Weights of a small GPT-style language model, trained from scratch on English Wikipedia.
Size: width 320, 5 heads of 64.
Architecture: RMSNorm before each block, embeddings untied during training, normalized queries and keys, some layers without attention, shifted keys.
Training: a variant of Muon for these matrices, 679M tokens.
Each number is 200 + 40 x the weight over the matrix's rms, rounded and kept within 0 to 999. Layers, rows and columns count from 0.

# up: layer 6 MLP up, 1280x320, rms 0.104, rows 822-903, columns 80-119
# down: layer 6 MLP down (transposed), 1280x320, rms 0.106, rows 822-902, columns 80-119
up822,212,193,310,198,124,220,226,217,181,202,178,245,194,173,214,224,165,215,201,238,197,204,276,242,228,201,247,188,197,224,195,199,230,80,201,177,230,170,187,184
down822,196,194,223,180,200,156,173,201,252,231,187,144,175,261,136,131,170,209,228,177,231,253,243,189,213,187,156,240,241,121,227,128,151,189,230,239,154,201,162,225
up823,223,190,240,216,232,155,252,158,206,160,178,239,232,152,216,123,161,120,213,183,211,156,172,142,230,179,240,230,254,243,231,203,212,179,202,205,198,184,161,228
down823,185,241,195,231,217,244,154,219,199,127,218,200,170,195,187,194,218,153,154,178,250,212,193,215,201,192,249,193,250,175,273,240,214,279,188,268,193,201,191,179
up824,243,161,165,153,254,181,299,151,207,211,131,229,170,235,236,186,150,234,185,252,265,191,183,156,230,145,194,236,294,237,117,280,263,221,210,183,280,219,189,248
down824,223,189,204,153,162,133,156,233,216,227,290,230,247,222,209,276,271,295,253,208,165,271,194,201,219,174,212,195,223,188,207,238,235,177,162,204,206,163,260,218
up825,223,138,187,210,140,197,248,175,304,110,250,188,112,164,216,216,218,162,174,146,203,226,282,233,217,222,134,206,232,233,249,259,165,160,177,252,205,190,210,175
down825,148,236,196,235,241,138,184,220,239,239,106,111,238,84,240,214,114,132,146,207,210,304,223,187,147,215,257,274,192,96,340,156,232,223,250,196,301,106,179,153
up826,188,227,214,256,256,172,165,195,247,213,203,208,128,122,196,125,231,221,233,186,273,268,207,224,224,173,227,273,182,165,204,188,152,207,310,203,221,192,302,179
down826,226,218,169,143,144,206,245,239,186,225,191,193,184,194,215,114,193,167,189,188,204,159,206,177,268,201,191,213,303,203,216,208,257,218,166,205,136,163,193,228
up827,288,201,206,207,198,154,149,187,138,184,273,231,278,202,231,142,201,137,245,209,216,124,319,176,209,189,163,193,171,159,177,266,271,191,112,191,158,202,179,277
down827,150,212,237,297,274,202,190,213,298,224,132,122,177,159,258,292,207,177,146,209,247,145,157,227,199,296,209,227,180,218,204,201,193,184,219,198,179,250,230,254
up828,292,187,201,208,228,170,220,231,270,224,140,216,176,196,232,110,142,178,180,203,128,185,216,228,173,177,235,150,202,189,171,189,228,170,220,209,155,141,215,165
down828,251,225,176,187,163,217,230,277,245,175,204,178,208,123,154,187,165,237,187,191,183,278,164,212,193,194,211,296,197,275,119,164,187,202,180,234,131,144,209,205
up829,222,150,269,186,174,135,171,194,253,172,199,223,185,202,213,193,222,202,210,191,219,142,265,166,158,169,237,177,193,224,171,222,227,196,251,197,228,220,164,243
down829,109,222,206,213,153,213,128,142,176,197,236,147,209,246,220,212,154,182,183,171,225,203,193,265,194,225,246,230,233,208,268,253,183,167,134,189,210,199,150,226
up830,212,198,212,112,183,230,256,231,174,256,175,245,191,207,225,227,174,216,203,216,204,295,120,214,254,189,168,168,125,181,171,233,152,171,248,216,238,223,193,162
down830,200,234,229,152,167,361,141,235,189,360,230,108,249,197,245,203,257,228,229,113,235,244,122,197,235,231,214,173,169,136,153,336,318,271,133,230,189,215,151,207
up831,121,250,197,271,202,183,124,232,196,216,210,161,175,259,246,187,318,248,221,194,151,252,202,89,128,226,165,155,213,232,193,221,191,174,287,187,208,234,276,164
down831,174,160,134,211,303,115,207,209,158,244,206,175,214,212,161,209,155,202,171,179,198,232,277,167,201,153,263,138,204,181,134,224,204,235,203,193,251,232,232,97
up832,182,159,195,194,211,261,219,240,268,266,248,189,182,139,149,240,194,135,255,187,121,238,177,172,199,147,172,147,193,182,203,244,190,231,178,185,153,108,204,211
down832,266,151,218,169,158,242,175,224,165,206,127,228,214,251,165,109,206,208,215,212,202,298,210,169,244,159,187,163,162,215,162,163,186,227,183,162,189,146,224,204
up833,212,224,228,189,151,215,214,258,170,206,110,209,194,248,223,190,245,181,172,154,216,226,221,234,231,129,203,154,238,219,181,262,205,272,162,161,262,185,241,179
down833,177,166,210,192,243,122,151,195,171,220,195,288,172,221,242,228,185,186,228,183,123,223,235,258,190,186,243,218,164,248,150,151,191,152,184,251,154,179,138,240
up834,224,178,185,241,280,209,201,206,205,187,234,138,184,229,228,177,179,224,166,223,266,263,243,246,143,144,249,265,207,250,135,179,205,206,185,221,228,186,192,240
down834,202,221,142,197,209,246,228,196,160,247,195,194,180,190,236,167,183,238,149,240,155,247,162,139,227,209,225,191,251,196,170,172,228,262,184,188,218,190,261,266
up835,253,196,178,210,174,234,236,188,248,172,260,228,110,241,87,193,140,221,133,195,209,237,226,166,280,237,169,212,253,146,156,267,239,195,105,283,207,146,205,205
down835,188,125,140,91,293,150,197,154,193,281,256,218,194,224,227,312,235,197,203,160,287,196,156,334,97,152,229,249,257,245,325,186,268,134,170,270,279,219,66,276
up836,217,229,229,155,195,151,235,117,192,198,167,188,166,205,164,184,212,200,237,174,205,152,235,250,220,149,186,177,250,173,211,169,231,193,196,156,172,179,163,225
down836,161,152,203,140,180,210,143,157,202,218,162,211,149,281,137,164,268,152,211,234,165,251,186,202,167,141,230,263,238,225,225,202,239,243,178,159,205,220,211,248
up837,190,286,140,170,161,207,226,226,266,174,207,201,200,180,144,151,223,222,234,204,148,214,176,204,216,180,210,183,159,245,158,204,192,211,191,201,208,231,275,225
down837,173,199,220,226,242,172,211,226,190,148,286,196,206,256,157,159,229,164,214,223,217,234,223,221,302,189,181,213,246,174,181,197,134,213,311,198,208,317,170,172
up838,254,242,257,255,228,161,149,202,196,303,244,227,88,238,150,206,180,280,158,172,182,224,178,236,213,220,228,178,258,102,249,200,175,207,183,250,193,218,168,255
down838,211,289,138,256,167,148,198,282,189,189,219,87,183,153,212,254,158,313,198,242,211,252,210,254,142,217,223,200,260,182,235,194,243,258,195,208,185,170,176,213
up839,198,249,165,260,163,292,226,247,224,227,179,257,230,166,145,207,142,162,155,227,241,164,180,201,258,253,189,205,149,203,179,228,155,182,195,215,193,136,186,131
down839,187,208,125,185,142,168,211,203,194,197,188,217,186,151,204,210,206,219,193,189,269,151,151,187,184,199,239,209,152,243,192,172,252,202,235,214,265,162,190,194
up840,228,163,252,269,212,207,319,138,154,155,92,214,240,244,284,159,140,207,229,281,277,156,186,199,279,214,215,119,204,168,176,243,130,154,254,266,210,243,157,185
down840,198,228,190,127,154,225,126,209,139,188,188,189,174,197,129,150,204,182,166,167,250,200,146,150,215,229,286,204,142,233,298,195,250,251,202,201,242,138,299,201
up841,175,166,189,226,188,236,212,192,209,163,219,198,230,185,255,204,186,241,248,207,222,217,211,230,172,229,210,237,149,221,260,223,211,185,164,237,137,213,222,206
down841,158,215,149,241,213,198,207,215,209,216,222,122,170,178,218,184,242,296,247,185,268,215,235,182,163,200,187,240,229,235,153,210,200,194,269,289,216,158,226,231
up842,250,212,207,180,222,162,210,223,244,187,149,236,234,211,269,197,215,203,200,212,148,146,219,209,210,133,235,153,195,199,187,217,189,131,272,222,244,139,197,223
down842,201,161,233,171,154,211,143,229,196,175,193,211,153,228,141,200,208,197,254,189,231,284,174,173,227,210,167,214,205,249,105,202,244,244,178,219,189,221,183,189
up843,179,158,161,214,193,170,188,144,180,145,254,205,198,139,210,189,205,184,188,255,199,211,232,235,248,220,225,170,130,183,190,213,206,166,163,173,269,245,176,241
down843,112,243,215,227,205,220,181,228,230,190,220,269,193,157,246,189,208,185,224,250,229,209,145,207,234,238,271,183,194,250,228,163,274,236,214,197,251,179,236,108
up844,173,171,167,142,164,263,233,135,273,225,240,215,160,199,209,235,170,142,178,102,236,275,186,142,127,205,198,254,217,196,174,251,146,156,246,193,194,284,330,258
down844,193,190,184,227,208,223,176,236,171,177,238,186,123,179,219,137,216,188,170,191,231,205,231,199,138,315,208,221,230,199,219,152,191,148,178,145,223,223,279,222
up845,226,223,225,151,205,221,229,181,71,221,204,189,161,281,230,218,224,178,175,139,153,206,253,238,195,194,192,121,260,170,161,181,139,227,141,210,203,184,227,102
down845,207,234,214,154,227,209,249,192,149,177,190,210,250,198,233,234,199,157,263,162,208,236,175,200,174,191,237,256,250,239,212,193,187,211,156,218,151,156,220,261
up846,155,181,227,236,224,199,203,142,130,160,184,233,172,176,158,175,189,264,186,155,171,170,239,213,160,190,136,276,160,144,270,197,193,158,162,184,206,199,212,143
down846,180,259,142,244,175,212,171,190,208,227,212,187,280,214,188,183,152,196,235,273,218,187,169,191,153,163,192,195,232,231,154,217,246,201,223,272,138,151,199,186
up847,198,190,265,230,148,200,187,169,193,208,163,187,260,253,223,97,225,261,180,168,228,158,179,192,117,279,200,141,132,200,186,159,165,255,208,155,215,219,200,157
down847,264,153,204,173,252,243,148,186,179,244,201,188,124,198,194,223,108,194,205,153,211,181,221,236,220,251,110,143,216,239,196,203,256,203,123,144,202,275,283,186
up848,208,201,138,256,152,182,195,192,209,212,181,198,237,168,140,219,101,236,170,208,204,205,203,214,220,160,154,257,124,171,229,130,229,191,167,213,167,213,184,337
down848,124,226,194,127,257,206,195,207,207,217,244,197,206,215,224,181,166,172,133,160,134,243,213,174,280,215,157,183,232,225,234,196,136,213,168,182,204,212,235,227
up849,191,209,198,165,183,252,272,93,201,212,188,203,130,151,167,188,237,181,230,199,130,168,160,218,226,192,174,231,134,251,132,186,233,189,151,139,232,180,174,230
down849,212,174,197,188,216,206,177,180,185,231,244,208,187,129,127,219,205,135,248,205,149,197,183,190,228,176,209,179,243,232,254,175,256,219,199,263,224,189,224,240
up850,243,203,235,210,195,208,183,165,199,163,252,161,256,232,153,220,227,192,221,211,151,259,211,181,159,149,206,207,188,199,214,199,179,165,190,178,194,190,223,214
down850,224,168,238,211,142,170,183,176,226,227,129,240,176,207,176,176,191,216,212,177,212,163,237,228,250,186,167,204,217,223,119,104,238,174,220,140,213,118,156,235
up851,156,190,238,251,196,255,261,169,141,209,154,209,231,197,207,181,170,221,173,230,157,186,204,187,177,157,186,192,195,191,163,184,228,204,213,225,278,233,163,200
down851,235,205,188,167,173,248,150,205,203,195,257,226,217,211,254,143,177,243,205,263,224,170,204,198,221,245,186,233,217,202,212,227,240,215,176,262,160,185,170,169
up852,141,231,265,202,192,207,268,244,239,175,200,197,162,226,222,119,136,246,143,224,233,175,253,243,215,263,132,247,183,177,179,219,232,206,177,164,164,175,197,158
down852,192,202,168,192,197,235,242,177,127,208,194,189,244,184,212,190,233,202,230,155,190,135,293,238,153,227,248,190,195,219,204,230,194,189,238,219,160,241,226,244
up853,244,228,240,206,140,165,222,225,165,222,185,142,150,198,258,174,156,177,252,172,164,143,265,141,191,214,161,212,166,169,229,206,232,138,174,177,179,140,211,181
down853,270,221,223,265,197,200,195,204,92,215,187,272,256,204,221,212,142,250,222,205,146,210,191,169,239,123,188,168,241,263,224,206,246,177,185,193,222,162,147,231
up854,154,161,143,117,226,238,116,191,247,178,172,224,208,215,191,211,250,151,196,165,179,190,208,166,161,174,219,161,161,227,255,147,192,195,201,181,224,206,247,279
down854,140,214,100,144,174,228,208,173,229,201,175,203,191,202,207,219,195,224,197,231,204,135,252,192,253,177,233,135,183,275,153,209,163,206,181,220,194,182,186,223
up855,229,213,138,207,162,174,284,229,209,238,179,223,166,176,200,154,135,238,208,167,230,222,210,230,202,258,175,207,172,270,231,267,233,180,305,141,251,180,260,220
down855,239,186,200,181,232,267,241,198,99,202,80,185,182,269,205,179,202,155,233,266,169,156,173,143,142,209,175,162,208,172,176,201,128,148,228,167,152,227,246,155
up856,198,228,232,191,222,221,184,146,188,196,223,206,178,184,212,258,181,220,219,259,188,162,205,170,214,181,280,211,223,114,217,202,200,90,210,140,174,224,168,201
down856,186,134,169,174,182,135,227,252,203,211,263,168,193,255,225,229,210,237,261,167,141,219,196,176,172,214,218,204,326,142,153,236,227,211,130,188,220,172,206,199
up857,210,235,144,183,206,298,226,103,153,225,238,238,183,218,180,166,157,162,199,191,247,180,173,188,169,229,165,215,227,210,235,170,131,255,218,165,274,168,210,155
down857,130,240,237,161,185,190,172,243,202,203,242,191,205,270,179,228,210,245,191,236,184,255,210,157,252,188,254,203,159,168,195,173,212,178,184,210,201,186,213,235
up858,266,329,229,244,207,225,140,254,245,231,165,258,280,183,159,236,220,185,181,176,240,209,156,152,249,155,210,250,215,149,185,271,190,217,184,188,190,192,189,141
down858,150,225,88,156,153,211,251,273,143,219,201,200,241,162,189,191,179,177,225,233,226,182,244,269,216,171,252,173,255,140,186,310,186,218,285,158,144,248,224,107
up859,168,147,298,271,293,156,165,124,168,279,152,165,156,167,248,171,239,202,246,141,114,175,217,205,232,180,229,180,195,249,148,164,149,153,185,199,195,131,243,169
down859,237,161,234,197,187,155,218,187,242,285,164,149,194,250,212,127,221,223,235,150,132,281,230,235,209,213,234,197,192,163,202,178,242,207,170,215,236,207,171,90
up860,190,168,232,273,164,235,195,245,170,199,119,290,189,255,139,177,205,186,241,128,209,224,169,216,245,207,173,121,286,243,175,190,217,191,217,204,230,169,214,265
down860,189,244,241,249,197,181,208,233,204,204,187,196,242,197,176,295,277,175,177,210,173,238,167,188,183,216,230,181,105,249,204,202,243,243,219,178,221,214,217,230
up861,245,168,230,183,214,231,221,272,130,214,161,262,141,166,233,132,149,188,148,199,165,231,173,256,202,97,137,197,171,216,216,174,120,180,209,201,218,180,246,222
down861,209,196,216,183,196,213,182,240,121,170,258,222,88,197,152,160,191,210,277,233,209,290,173,186,249,220,184,192,246,224,176,256,230,238,216,177,251,333,204,187
up862,275,223,217,248,234,214,196,145,214,178,234,222,326,83,256,254,291,251,239,181,253,169,217,192,187,245,275,225,266,221,58,281,181,182,212,206,215,103,249,184
down862,272,193,129,291,197,269,146,198,157,171,146,188,184,156,180,162,193,189,141,203,178,240,231,172,149,180,187,190,222,228,197,156,127,186,137,203,221,215,215,205
up863,153,147,180,261,210,182,211,207,134,254,260,161,161,150,197,265,246,251,83,161,183,159,242,215,228,260,256,150,225,168,137,127,191,159,183,255,122,162,157,237
down863,252,219,180,173,220,209,180,231,181,198,196,178,239,218,231,236,180,229,200,241,176,223,193,294,229,255,265,185,244,186,198,208,197,247,242,232,180,172,238,148
up864,205,302,140,199,130,227,271,156,224,118,146,224,269,126,214,228,161,196,240,152,268,252,226,196,227,217,186,182,217,181,215,178,212,253,201,227,134,205,160,202
down864,222,198,180,159,157,251,168,140,127,163,273,226,149,103,210,195,259,268,147,194,245,236,177,189,173,185,228,180,143,258,224,208,206,203,195,176,287,116,228,244
up865,178,163,214,220,162,194,138,162,202,254,199,206,193,156,172,208,226,195,200,248,174,202,192,168,180,304,251,219,221,205,240,147,210,160,224,250,195,170,292,154
down865,258,134,229,188,182,210,189,202,206,176,213,253,208,197,260,221,201,186,227,229,238,170,223,211,228,182,239,185,206,186,235,177,259,170,219,226,139,191,192,165
up866,254,242,92,207,170,106,190,92,182,132,189,175,155,270,245,244,202,182,212,225,240,165,212,127,175,121,218,164,63,203,250,230,231,220,287,118,253,205,183,219
down866,180,159,206,148,222,219,163,115,254,210,155,215,142,119,88,250,137,212,177,143,117,244,201,180,151,210,188,169,183,200,165,161,212,189,188,178,151,237,266,206
up867,240,172,242,206,196,257,175,224,218,207,295,200,272,112,200,183,270,152,135,226,169,216,263,212,138,279,197,266,177,242,200,243,226,233,183,192,230,203,199,182
down867,182,170,166,191,176,141,204,145,168,252,223,170,185,233,138,194,235,194,155,139,200,183,306,249,150,262,163,193,268,258,177,218,203,193,145,225,210,161,231,230
up868,129,228,275,201,103,204,195,140,140,209,256,155,150,147,211,145,177,148,261,162,101,239,234,201,193,131,118,208,191,267,189,160,217,241,220,221,182,252,160,223
down868,227,185,156,199,172,170,195,211,266,254,220,255,204,202,249,196,136,190,126,171,216,277,203,210,192,135,188,149,213,194,187,163,197,208,182,231,200,210,201,174
up869,179,275,182,309,274,201,177,221,252,154,266,199,116,198,217,221,225,220,237,157,270,229,197,225,188,225,160,282,217,198,211,196,194,168,181,185,180,151,129,187
down869,239,199,205,286,263,244,233,171,192,142,156,187,183,216,150,235,237,138,164,174,95,212,281,132,266,144,200,198,310,175,182,231,202,140,178,278,227,215,130,244
up870,236,232,152,155,220,156,230,215,192,167,244,149,242,185,172,163,206,198,162,161,250,110,206,137,203,166,227,210,195,206,195,264,170,222,170,236,179,191,171,214
down870,163,245,188,172,200,148,201,294,166,184,195,205,209,204,147,279,146,158,262,203,190,222,162,233,212,219,193,165,236,199,210,164,103,189,189,200,176,148,207,285
up871,259,212,170,348,123,202,131,265,183,258,219,209,244,223,172,256,176,254,200,221,246,180,167,171,165,184,169,264,168,170,200,107,254,183,256,161,179,210,269,281
down871,230,272,267,207,246,150,221,277,151,108,242,172,194,155,152,161,260,156,211,103,265,139,261,285,220,170,121,215,99,233,187,264,124,248,181,202,167,158,169,124
up872,220,215,273,165,124,201,217,88,114,206,179,211,280,229,210,215,202,175,214,236,255,213,220,95,195,179,193,201,204,198,214,204,273,200,218,210,208,178,173,232
down872,177,257,160,146,197,218,225,234,203,176,137,245,247,197,171,155,130,206,191,207,197,213,253,272,125,169,228,271,175,181,189,232,250,172,218,266,190,141,248,267
up873,211,263,235,245,266,232,133,234,184,228,205,139,128,133,130,266,170,225,192,194,190,153,146,168,264,149,180,153,178,211,136,245,152,217,232,227,170,228,291,176
down873,164,146,179,216,208,210,225,294,194,216,186,209,148,190,170,150,115,167,214,144,209,240,199,279,146,207,253,237,217,255,164,211,186,221,186,149,242,199,216,245
up874,165,212,209,261,177,225,198,139,182,201,195,204,286,212,261,149,272,224,182,248,207,203,259,202,240,181,211,165,185,196,220,223,167,279,278,161,340,223,170,273
down874,168,141,226,231,218,209,206,203,248,214,81,194,239,162,146,187,159,151,225,159,233,235,124,175,296,238,221,289,233,194,152,274,247,200,187,196,222,165,199,108
up875,208,214,242,269,162,231,213,202,184,220,222,149,161,151,139,218,237,260,154,178,185,196,178,163,231,106,194,119,154,155,216,197,273,215,209,164,202,204,200,216
down875,180,158,155,220,122,194,258,218,212,164,263,197,167,112,271,195,229,244,213,206,133,198,217,232,213,199,236,198,232,208,228,189,226,161,195,289,170,146,153,198
up876,259,145,235,240,223,185,162,197,180,252,165,274,217,227,178,194,252,159,205,200,292,224,179,216,228,152,181,167,241,167,181,186,222,160,162,227,184,214,124,220
down876,165,229,225,212,240,241,176,172,172,211,198,140,252,206,245,257,204,192,224,220,222,172,238,196,169,173,210,230,257,149,166,140,226,200,250,194,190,220,215,229
up877,187,250,227,164,125,155,210,254,170,190,213,207,152,230,211,207,211,216,197,234,247,231,204,146,230,166,187,182,206,181,216,161,200,168,199,194,232,211,164,175
down877,194,216,199,137,182,260,250,183,122,194,216,202,275,229,227,206,203,247,152,199,154,145,205,233,211,199,196,205,232,229,136,330,250,157,193,156,251,233,176,219
up878,142,148,199,248,180,214,201,159,197,259,165,214,190,240,119,181,147,130,265,194,176,179,181,178,195,224,146,216,219,210,201,200,259,130,242,217,104,265,124,233
down878,172,205,133,120,185,223,216,187,164,183,134,176,162,229,209,127,273,110,196,154,207,188,248,174,233,214,178,227,244,162,154,191,196,169,225,304,211,169,208,197
up879,175,239,244,237,137,163,177,99,162,205,198,201,232,158,242,171,167,149,215,161,214,116,192,161,222,187,203,202,213,245,139,184,137,171,188,150,215,222,160,177
down879,135,206,216,166,125,209,226,213,154,181,164,223,285,196,188,165,204,245,150,197,221,127,167,215,165,209,177,234,194,155,225,212,148,172,268,214,169,226,156,194
up880,170,178,217,223,291,212,179,237,209,252,216,147,210,112,187,174,205,218,254,198,220,175,173,204,213,219,247,185,226,255,181,185,207,176,150,220,221,164,174,222
down880,230,246,159,230,158,190,244,149,215,217,243,148,146,179,186,213,242,255,217,222,193,238,137,243,217,172,209,250,205,165,141,208,205,211,204,174,252,203,171,201
up881,200,197,322,185,194,195,158,185,236,171,225,205,225,200,218,289,171,164,210,204,298,200,189,201,153,193,218,171,226,177,202,190,289,239,146,180,164,257,298,177
down881,213,183,131,246,237,241,173,161,181,244,232,179,154,194,210,198,180,253,256,169,185,205,140,209,188,145,162,303,223,184,173,105,58,211,214,254,301,186,165,265
up882,166,214,279,139,191,189,170,133,231,164,193,184,184,213,213,237,271,141,269,246,188,164,254,182,257,230,188,189,194,190,158,216,199,118,191,245,170,157,153,190
down882,228,171,208,221,192,221,156,205,199,193,175,170,208,228,196,249,172,193,232,176,124,232,329,207,247,186,191,164,254,141,236,203,183,189,231,167,232,171,219,161
up883,180,209,229,168,236,122,143,292,209,138,214,192,185,238,192,197,304,166,228,190,225,254,226,185,223,163,244,223,201,203,202,193,153,159,190,186,216,244,157,252
down883,203,190,87,241,157,102,276,295,172,146,242,193,252,186,190,238,175,231,194,170,169,195,187,222,197,202,141,178,191,203,242,211,162,225,210,217,161,201,184,218
up884,131,171,283,219,201,253,244,235,211,191,206,225,185,98,177,170,188,213,218,201,177,217,184,196,216,143,193,140,202,244,196,236,165,122,258,173,153,218,235,270
down884,193,212,234,155,150,222,186,163,203,203,162,167,234,200,210,197,155,245,217,177,216,244,149,192,157,192,231,201,272,198,168,180,169,225,232,201,237,195,207,183
up885,184,271,218,219,135,182,186,180,187,164,275,216,171,133,200,262,252,173,152,143,226,216,196,159,218,224,251,164,185,144,219,176,235,252,157,221,138,187,288,205
down885,172,192,282,270,183,239,164,229,206,155,225,156,199,200,105,232,164,246,207,145,205,239,206,185,167,193,311,174,192,214,142,204,181,273,210,229,152,238,259,207
up886,190,149,194,229,187,209,226,224,121,211,209,129,222,216,191,161,175,171,170,153,245,211,255,213,226,170,177,188,267,232,199,243,223,196,230,250,162,206,212,166
down886,195,208,180,131,208,129,172,185,107,214,206,170,229,174,205,168,223,202,195,213,223,231,220,212,200,236,165,243,237,148,206,223,198,185,175,192,115,172,194,204
up887,221,173,190,262,212,196,200,223,134,194,182,213,260,160,141,154,173,220,177,175,182,196,250,185,213,220,254,181,221,244,169,237,251,209,222,173,278,253,240,216
down887,203,220,247,195,184,137,222,202,180,231,224,215,152,231,203,134,174,281,219,238,181,226,236,237,205,186,206,172,223,194,189,155,145,214,133,245,203,228,171,228
up888,147,194,218,187,203,179,174,189,192,190,158,251,132,197,115,201,241,184,223,176,212,233,265,196,168,294,183,178,202,162,168,202,165,223,81,241,206,228,90,244
down888,205,241,131,185,209,162,165,204,324,241,215,254,220,207,170,218,161,155,158,326,222,191,169,237,112,224,186,250,260,177,93,197,115,178,202,189,195,239,211,176
up889,218,157,162,259,205,225,262,216,180,200,223,202,178,225,126,253,222,247,202,222,193,278,208,238,214,170,220,250,269,174,192,254,94,207,219,185,220,209,245,190
down889,191,190,226,212,273,312,182,186,168,164,215,234,210,221,105,228,266,169,177,205,230,262,196,166,205,241,271,129,261,123,213,199,198,250,182,121,178,146,225,233
up890,214,175,216,207,244,199,209,135,210,195,207,212,206,201,199,192,170,133,200,223,189,217,180,250,191,259,196,126,133,224,137,147,224,185,238,161,201,214,191,211
down890,199,162,273,218,251,175,155,143,147,201,197,316,154,266,203,148,252,171,207,180,192,208,190,208,187,244,239,195,288,132,252,258,204,190,250,210,169,183,219,249
up891,223,212,219,208,190,208,177,213,173,174,170,273,154,208,160,243,197,252,162,166,218,115,189,163,169,282,199,262,196,227,182,173,191,167,241,171,181,185,181,238
down891,191,243,186,220,215,128,192,53,202,171,218,173,147,237,204,178,195,175,187,221,208,171,199,193,206,257,202,254,216,181,174,283,149,214,222,256,182,179,268,160
up892,190,146,215,141,128,219,187,275,216,227,246,239,167,150,218,263,195,195,289,186,210,204,188,153,176,231,243,149,213,208,233,161,255,240,229,181,153,267,199,186
down892,159,184,180,149,208,222,208,188,214,159,181,222,194,194,230,232,202,216,256,180,247,178,255,179,253,106,208,244,214,171,249,205,204,152,285,190,238,205,135,186
up893,282,163,200,235,172,251,129,162,198,180,139,199,255,147,189,235,256,197,115,246,228,242,204,177,217,233,161,196,240,191,150,201,172,178,172,199,211,204,159,185
down893,125,189,235,261,186,204,141,225,221,217,226,153,240,168,162,241,209,184,256,246,193,206,188,164,183,237,207,202,164,233,202,158,211,165,181,107,229,244,137,183
up894,166,191,228,225,176,196,224,174,139,161,181,214,217,101,228,195,231,189,284,203,249,163,244,210,168,248,239,229,197,222,150,210,132,185,177,182,180,165,241,200
down894,180,250,193,154,220,176,196,211,170,225,169,132,211,169,203,256,146,178,192,194,207,202,219,222,202,213,241,166,202,217,197,218,231,270,252,148,198,151,158,142
up895,182,196,220,203,175,151,167,151,212,206,284,218,199,184,149,132,187,205,216,171,197,169,241,161,137,141,175,156,116,252,224,177,142,214,171,203,193,153,192,229
down895,239,213,189,196,160,211,175,216,192,219,233,170,179,246,198,187,243,190,215,242,151,206,133,187,206,228,258,195,270,243,138,164,169,124,300,234,158,225,277,246
up896,152,140,264,189,204,94,176,200,163,228,188,221,254,202,118,227,281,293,179,273,234,229,215,185,188,200,201,304,176,241,287,207,214,142,127,168,172,191,232,217
down896,239,231,118,148,220,187,217,224,146,205,177,236,169,205,277,172,178,153,144,263,230,182,213,123,173,234,218,159,246,123,158,275,230,159,215,193,188,270,247,187
up897,254,232,174,237,171,189,271,200,191,211,183,216,245,134,148,195,203,239,175,182,192,220,228,200,187,135,210,200,161,216,181,232,163,185,221,153,190,223,174,205
down897,229,273,161,181,191,264,152,144,123,207,226,134,180,198,177,254,184,187,195,188,204,253,207,200,172,174,245,203,215,201,271,181,191,229,226,231,149,185,213,186
up898,185,177,181,240,158,216,153,168,139,247,168,172,130,191,195,222,274,179,220,255,145,197,144,172,204,124,141,167,210,87,172,154,276,244,172,249,149,195,184,235
down898,129,186,185,154,190,297,147,213,155,192,190,230,217,248,261,216,183,168,195,278,157,222,211,247,143,183,187,175,131,248,195,151,150,239,161,226,176,190,244,233
up899,237,241,198,251,190,200,143,230,275,113,205,252,176,235,248,187,255,219,155,198,161,272,211,181,221,204,210,156,181,171,171,228,146,158,260,215,240,136,200,226
down899,229,254,212,171,196,160,164,151,172,95,219,152,306,207,191,236,224,170,177,207,220,120,209,154,222,163,188,173,152,231,264,206,202,143,226,185,230,124,261,170
up900,200,217,253,230,222,159,245,258,200,182,142,158,247,254,175,125,204,211,232,201,161,167,192,250,101,231,236,224,148,218,190,155,208,175,174,195,199,204,215,151
down900,211,193,239,209,146,180,187,173,243,176,185,236,291,246,154,203,151,243,176,185,243,201,192,186,284,166,229,243,285,188,196,251,243,209,196,237,168,182,210,227
up901,162,176,198,139,230,167,290,227,216,230,111,219,278,197,197,194,276,196,186,221,207,169,218,161,193,172,264,195,209,206,260,226,213,176,202,195,163,233,223,215
down901,215,197,164,175,191,171,212,193,194,215,212,193,159,138,164,238,130,241,183,229,164,192,222,162,219,154,244,175,200,209,205,184,143,156,239,259,237,202,152,196
up902,157,225,178,179,261,179,164,291,200,196,256,170,183,183,181,270,251,195,201,217,120,162,241,178,164,190,183,256,189,257,258,156,231,282,223,188,242,159,215,145
down902,141,136,293,219,170,179,160,276,177,194,148,236,194,228,203,190,189,184,222,206,292,235,197,178,234,184,216,167,219,193,215,177,186,178,187,187,139,196,232,190
up903,163,237,216,150,203,222,152,230,116,196,169,218,187,153,274,92,236,155,260,218,208,141,216,213,208,179,173,155,202,167,219,225,173,192,207,185,167,208,234,238